config.yaml
num_key_value_heads: 2
intermediate_size: 320
norm_eps: 1e-05
qk_norm: true
bias: "qkv"
init: "uniform"
init_std_qkv: 0.0773
init_std_o: 0.0152
learning_rate: 0.0022
final_lr_fraction: 0.0
Each number is 128 + 24 x the weight over its row's rms, rounded and kept within 0 to 255. Layers, rows and columns count from 0. Numbers have three digits each. The size before them is the row's rms in percent of the matrix's.

# layer 6 MLP down (transposed), 320x64, rms 0.232, rows 283-316, columns 0-63
101:128152095118110088144128074167140118090151120108145115113097127107100122112148137143166131163095124117123118084150104162091148113151108092128088137093152130116132143113088139141156108113172131
106:138123136119104099126135140133138158099124096099124120166166119078158107121148124128165111116149135131085114127089143106141138111142102104113077150111156143125116072177146121082123127157166134
096:139115116140132129140174115115186151135136179153094113177147101121098103134127134155135086068144132107149154131123119121142123134151120152122128195160134120147109129111159134134138091124126161
102:113123158110103141145131088152170112129165114127095097158092146115105134184113112137114125155094149125108079147125152112104127152118126149135101125133126104149133151181165074158119105138143134
102:153121096094116146152103149151143133160066145127090114152140097129120133113107076092141124158134118126130124115111154125105159100118112101136143125101104132177114152173094158094118113091111134
110:140147090097126095090171126106112116134157162149116123131084105111135102134159145126169120162135121145103082176129098094130156162089092126115154162133118141117150150108128111127127154159116117
103:145092153136155101118146121113158116148088108136105159139154125115124167166108148125092089135168161141169129120131151119140092102098155141150123140126116139167110174094140149176157155142121120
095:124106159113148114124103064133174149153114123141105112111081116186152144132091128143127161108127124149108151143163094128124132126159158148162111139142093082128124157175117131122122145114127147
096:115135085172154131112174138114082165107127145132131167133149131151141130129090099098129103130191136114151070144162129127114115129183127170129130137141120123111131103093117129121123137150152139
096:116144152152143146118096189096135141135162157150087118126137143147196122116148146142121121117142143103137144120140143109113142159113071120117170145124134100115125082127138123164164152111170138
103:145150115130117139134167092112142172111141168132106139132117152152103191151145116121154119123178076173114126130148130105147168130115124155137133077139129129161165120109168143138120130100118112
097:144144162161140160093147157138106122132146094176134122100118095147129097114132108109149117118153148083159133134131075118145147176169137107121144108141062131166105130107148127124131122123123154
098:119104126124140096118117126122110154144141062118133099112129127109103131153100141132102161123099138140177143133159163116121076127169109120140118138155062124148117144112117114124119134094166181
110:101167159110133086126103124154165141138136139130147115127142095135167123140130160118117116113136102123164131164124122123143140126074082148159131117131104171066087106126107149093158149122157132
100:154133134124095124171132117106150121145151144099126082103111126134140112165128132188087154104173134082113099087083140139152095103148127135161142117134131131133084149140118136131125173121151132
107:102181134148105133105099153102118156128161163145106096095152127109089145101122143107126122122147111140123127132148086093126127137126097100193097180126110140130131126116119150142157098128086154
096:148105126132109122136134144114172100083180157106109145084090178148125151153104129144104144154124131135162172124119154101099107163128096087098128137112151123115130112103162129142159111146132125
093:130110078084128131072148094154148130126154130157122160117139128131143125142122144133113082118187144141061162150122099162144117158089112113133139169139117104138136131120139130157116127125114100
111:132169139110170105128116138133078138137121103091129132086153114121106145116160125139163151140131141149106106136156147150158149063125106148140128084150166165139112101123143114142111123070117121
098:174127153156088136133136116166135123094139093127159138156084141132129105131126139133135135178157123085089084168094100125111142099109163142162148111129134109156114087122094124109106137118115136
103:154121141146102118108136093130139171111110097139081099129139165128093122120132115113117132128126170114122102118131144075111159103150112100142079178134155109103087103117101123106132116120144180
108:122126145157151131118136145143110164101144145129139122111136103139134131091109129113109093080174143145120099117096184162095090127095140144084135118106120124083159140143128136099089078119138144
098:091177126141097097080134149122154107118128116116100146132114124100092135111137123120127135141151106179094125069145082171153083126119130146148101137126131142126153106178119126087135116134127122
090:140103153111115135084117117080134134126102124133148099118128137191173121137128149108084098110139105104163141184106123146142133125092105104128134127118163142109095162155103154153145147160143144
085:072181162111136112197137152141131138128112123139107089133147193165151108137137113129115107065134128134133125124081119115120112130130153099129124120111123090138114127129160137146119126132158128
090:108148131108136105129114098154155153155158129122141124104145092150131094125142121106084139098149167147115184136157114153179113140095166126167151157135156136177105097134115111115162142126131128
102:143133117122165090078122108105137176174134123175092105144143083137123141149115137163139147147113150156135107154118126086128190121150118121122164131100134123147152122131127093132144128157095103
096:161123183118158110153131140094113165106173120135131089095123104149156131149130135098125118154139150159145119138139087121146087098102163119116136145121137122098107144095124124172129116111065147
103:167123154156119121145104112123159135170171095122131161045121113127166108105164123144142131084111136101145154179133135121117121118104143094121121142072124112147130116123128117112120112154131118
103:138153119110120129101147128122128125063131119103109115143118122134139121159142144102148128125129161130058102160127128140114144148057130126094102114077151163119150169105105149156146104129114125
100:103138148166129123151119141118122095121120130148114113144135139119098152140138158117112130143128135131131161128088126135093148135115145083063139118084072108185138143096105093154168135086124143
106:157159142113093124153109179104141113143142113148138132181143116107149143120116129109144096109135128163134129125131161153143114120176182133147065132116128170128108091104168127107138104123142099
099:121146111134134114129151111160134105125154144139147116109093077102134119145135103131163139130114168129148194161115160160141149126153094075097167164147125124139104126177151133117135102119138102
099:136146143135122138078106136157146115114103145152090118126125106102136110084142149147115108077155139115130163127184088111142123177126129157165142128092102121164111136159104132164115159145109137
# layer 6 MLP gate, 320x64, rms 0.135, rows 284-316, columns 0-63
110:106116110123132070132128121196149153169122091154141168133141125124121107139141129157106133067130122102121141166096103141112125133105112151107105168155126153128155123150109118164106141098139104
111:158162162083125107144124162125163110096147129141147116122139133094116076140134111121129113136125093122135154137165135145134088134189124117109104126137110149147113109075133156127094127120187102
103:185118127108130087175084141163086130106124124147148086135146108129084127133140109177118078124101083121116162132131148132135118092119119125149129123103115123089140130146111099130133164144119102
105:124169117093139135141092134115175096159107146130142103120157133149133188111182111102118123168108113148137135095117138134164134118153099126151141116154141133189148109115093126091126139107115117
099:103134125131052115106137135129087085137142137155145164111121151145096098128128143154124092136096141130109126153171134125142120134163146141144114144126105147167113088140119086165138162148142170
110:167112158144143184070118154129107132103179122119141110106162183101132127128130129151165109154147133098106130117152121152144139164121119123104155094098144165147120127145113095127113107103111135
107:099124141137132110119095124166133147129143164145168132114130105148143148096165105130083100141133130112123105148137175165113180121151109155113112137080111103112118181124094131119078108153131137
091:125141112145128136104167108133129172130162102123147121175100108198155164130145121131152120070158122131101114135126148110132109114139106154143182081118127126168105109101115106141131120143135113
094:102136135121145134147121138158137132151109139155093145137106146128106130122173109131071110106131132173103113134149110161105174118111166123076079151130136119149153104086140142093168137144147102
099:128133151111133134161091094132134100070108152130168122146101126143154130154130080145145123150157120127155075106143132098126114100141112142137109156088106158138101136171130107163115144177146113
096:161154113154116145148097164117118152114120089105127181122155131121120109086135130154115113155101127137149161113106121119151118137176140166194092137100120111119123157115132164168104151135133109
094:162132157154115116074136099121125118107080149117114141121157120095097159103101171129140092115175105163118151114127129139119132097092143164140106149085148127136111132146150128150167122168152134
105:155117102157126130139113134129120131108121140116089143133193163090161172108155089143127132125131153101118119125152101104148117153116144155150120065116152159154136136176135116134090143089146127
110:150106117156121142143113104153123122151121142104129103140096172128138105166119128121094177135106165121152092143143114135181091090132126120129158143091108161156104108067122129101144150129158141
093:155108112147105159119151145112148085130112151165146087112145126131195117140160149162113138126111135104152115142127080104132096134121093132105136112174092139142133168174103148160131120120138114
095:160089135157111151131085148169148097132098139100151156116159161108105148173164159150131151153144144141130132116077143122113110117152105111130138162128134127123145098146148139171165080127129142
097:119094068115133119154138097144119104140120099118139123128093141137117145131146103152167156126131098172148081134126077131116114119169137117091110155126155080146186117120113102122123156108124115
098:118123104138109114139130122125116109073116120140132124159116134156169120076128054095094133099161146158124145142141158141122126156125102118092115137150165161144125097128110148149075132157119116
103:167126168115123133116166181127126097139145094127137126117096110111168162109126142184135160123103104160128106116136089158088103124126102150142125128122089151170141136130155156137124128165095124
099:116159089154135126132083162125127092156134097116110142144138157125159132163113137120171136134115057120175122170116102142145125138107146125131151131160084095137137138123143116149105182119133117
101:123123117119132088139133149145150157121173095104135095146086149098196086134133130152179127148104105118111159119127105111148156125102130147144114135105138103106166115139134150153101138121079109
097:141134130088173069149127131106127126124123149125139165180147092138117143141165155163128165139121095120151131148090116133121142132168155133120115095116123190131153158108129164148133144125113095
097:125141130120125197125151108082143113129141118099155113186103146136133163099128156121144121172109165132137123171176132118146120123107109127141111143130085163095123107173108122122133096124116149
083:124125123120153117150119120144142124147106093117140119096120115143093139127111113099089112131143119151082142157178101121141109152141146184146100125128137148061096081142111115081095111129103112
088:143133095166148150095092139105167128139101125127152101140148131151115115086120124161153098057184129134138149100118130117126162134105126101120141131146131123145073120144108127169131143134126086
089:117144110138156103135138137131158146166114098176128121100172118135103147103123108142145126145168121100108110134088104116136171105160162183115143155101114112139114139068147173127113141119141121
105:128116080096118097112071130106144104120113131176134141162124113125141146161156123091145180138107135106112113111107155148159115105155122178147151126146119105148093130091091098125116126100122120
103:143127097138133149106096099118125113154097146141106104117134152111108120117161136124117133137106140088138147162109128147133124095086176078127168171139144129140151080124186129159109083142136115
108:133124117182134130166108144154128109104162100097093115147143132123171096119164108111102107140131148167123163151136147148099126151124147142067115117104156129132154113105099172159152138154119104
103:121122123152127103138111141098184149099128145128154147141094160128121140164153120112081104140124121108126123132134103119139090094136077129160132103162084163108093136084113103085131161153123122
106:175074124167102114140168093118103100098142161134128119164092162108173133126086134103142146116122137156134149128142139094104153133156170165115123128151106114112118127107106127096154116118131103
103:130135115145152107142130166092151106130114145127107158072121150139109129118085137167116127125157123097162124141135120159068126109144100105165120098129108128105126107121185121130122124100094074
100:140114087117099100128120095092128099131143173130142131178144132105159153126104160135150120165127143151112085108127144161141126094179135087111113128121142142149127121122126049129132134150115134
# layer 6 MLP up, 320x64, rms 0.132, rows 284-316, columns 0-63
103:138136123168127117141088203130155101125103128148170128089136125153116132126134093100089098130137159127083150143114125174132105135120159135145118092155140128083130131139119155135097171111122135
099:094111137170171137130179109084126127102120184152166116143158129130106137109112143134103120112102148086133155134120117103088116091115119068134149130156116118151124088116136124100134126114152140
102:115116129146139126164121070130112118164104134106150143100126107105171113120130090135129101130107112127160179125139127186136133132092118124110116137071148129133162097102102134110067140129112147
102:138129125156128090175139150125149132140163151142133165109131125110130149157142135075082130130187161097112155112108116127114115127115147139130128158132123104130073122135083095160083147156142139
108:124115094104144117120106129114146124116137160175089131135119111121081129140060100135118146105136135125098143129145109060166144087119157143098097105164144141145096115113151119097120132115132102
102:103128098146138143094181118134113168159110146106158149119108153136154154160122129153144125126095126123103110067159133094136130116105146125135115149174190110118104133129114114167149144162141123
092:170106126090131104136099152125132115105106132104168131162110078130161152123124145152110117117089122132128145106117123167154105063121090129113159155082153104126149151150157123162122101132121134
100:151094115093116136111120166145132108144111083113170105154123121099116146128148133132156162169133126192112133081110153116154147115088160110086131156109154146128154120098156124150122142106122146
096:201112116119138146109136103128125117148088129152147110094134126116110155155148156116131144127172091177108117129110162123132121135120124159129148100080135143100127185132165112144102138139097160
105:133163162152158110126104134137114112169134091135132154160098137153124148073130153144118144162102113138135115104114114139173162142119102090120165131110145113105154121094149090147175091145127103
097:095124110130154148119118160144112113099193133137116117115089129155106138171119103123128092100152104113121139156144127113096171130072124112079106139122095155141143150092147097104126126119095143
102:161153052170154100145155113142116118121144181122136168098119125152147109128118106120107109094136142118122137142123123114159174124136146135086128129103124160155142128189118095138136137153136141
111:126143209176173158107128116073126129114123138109134136138110103132142124136114131136147108121136142145102126099131166118101152109137152091150148102115165147135135127167089132086097140092128128
102:089166117118166152121107132109163115113134137154122171135087140157118097112112114098168132134083118122154109182117145125117136116150138131167119119150077144150135107171103084129112127146111154
113:160165137130137119123124142091153155132134159187132139133165142151059107085103118116156145142172129115121142127150138145113121106101148094147128140075139116136123157122150164122138115169128155
103:086172100131164138139115130109187155178092106137126144151163117132112088104146135136115108132123097101119151063139126114129172134113145130151118135165109127176148123143151126130120109135124113
094:137119060141101146140108126114140151168089109143108127129175111152108153128163119149126096095126138133146113148132123078155067136126096136125130110107144163132138143090144142088147129127087124
107:127161113134119130121109133108151156150073163103108133107122122157106139102138136123116136120132173106113148144131116137099164101080110082187160154092124136103166150104121115138117088095149126
099:125121154123092082127115103136139139060126117174142118085139152111144127165140140137098138126182106128078116145091163148133134180149090145137137102139110127129120139137135112130157105106130103
109:134082152105135134147171154141166154091116125132127116179130083085127143113112131130157128112080160129129122070128132164143109117160117125131169089143158146115123111146108117151143141109095135
112:178155123132151083146140110125074125145123131090112112106137125129162092143150154140100120148136123148087186096102112100157164118112123144132120149122106096157125138116159129118104126178151108
094:135119088137133139131154129118132117120172132113177118108138154134167104185158136077133092138114138102139129143144136108098094123124140057144138142116149116152128141145120188090133099126126113
091:099111143120124100158136105152084132097130086142080190135103128152128139140097147137113092133101104121096144160126126132127147096157117112129128147077118118133126130102140126088104126086146079
095:102083124091088119151101100103130144110120147138165100137088141101097087121087145096137141087124154123104140133145112151144122134105152128162100124152150152127087095111111102123130144117127074
087:147149115156095130096122130098189112149111148135162074133111146123130131115194168129124127082139132141164153121138109113144127144083116129105107156154124109113064121126127124131123135160131119
092:185148117090099131130115147127144082108150143090120152130112112100136085130123185136105134160137112111151151130162136146091133111142136112180133148128127134102078111151142129133128157110165163
095:145115104073156153090126100124124125115119110111120133164145105141102139118112157135109103120128153143142103147108148112124151170128126121087157127128130108105084135141169150158059085158128096
107:056107103121104123123164110151116108114151106125107131156153116127134162165120091120111165125120094083135130149110121095105154137095128092161154097142123073113138145106113139138119133158107151
105:142138108133129137155136150113147112171149157103120113105112172154119146117120142136091126142151143173104157142131094128121067151133111085091109144147111145148119168174117139156155101134087101
101:155147126124092122138101143067106114094129168098159111137127147135119132090134160091138138101156082101129070159168134123125131126126116107142137110138127110182144137133116099086135116135128163
111:127160130121081107143102123112174123149086112149137143110151096113154138102158121079132098160135118173106113174148121129134108173137123152183099106134105153132159138123125122117137131104141089
095:149141158137131088107130120136148109113092151144145143073125168132143165084126119160124134146127129133127129108155144123145156131149152133078104089150118094118152123190135108132165149169108163
093:156149110118112132138095146165151099150120141166100141120139152122185134150123110095139124131090098086157131131135164122137112122129134114130184088120094157119138122133140156090116161092080140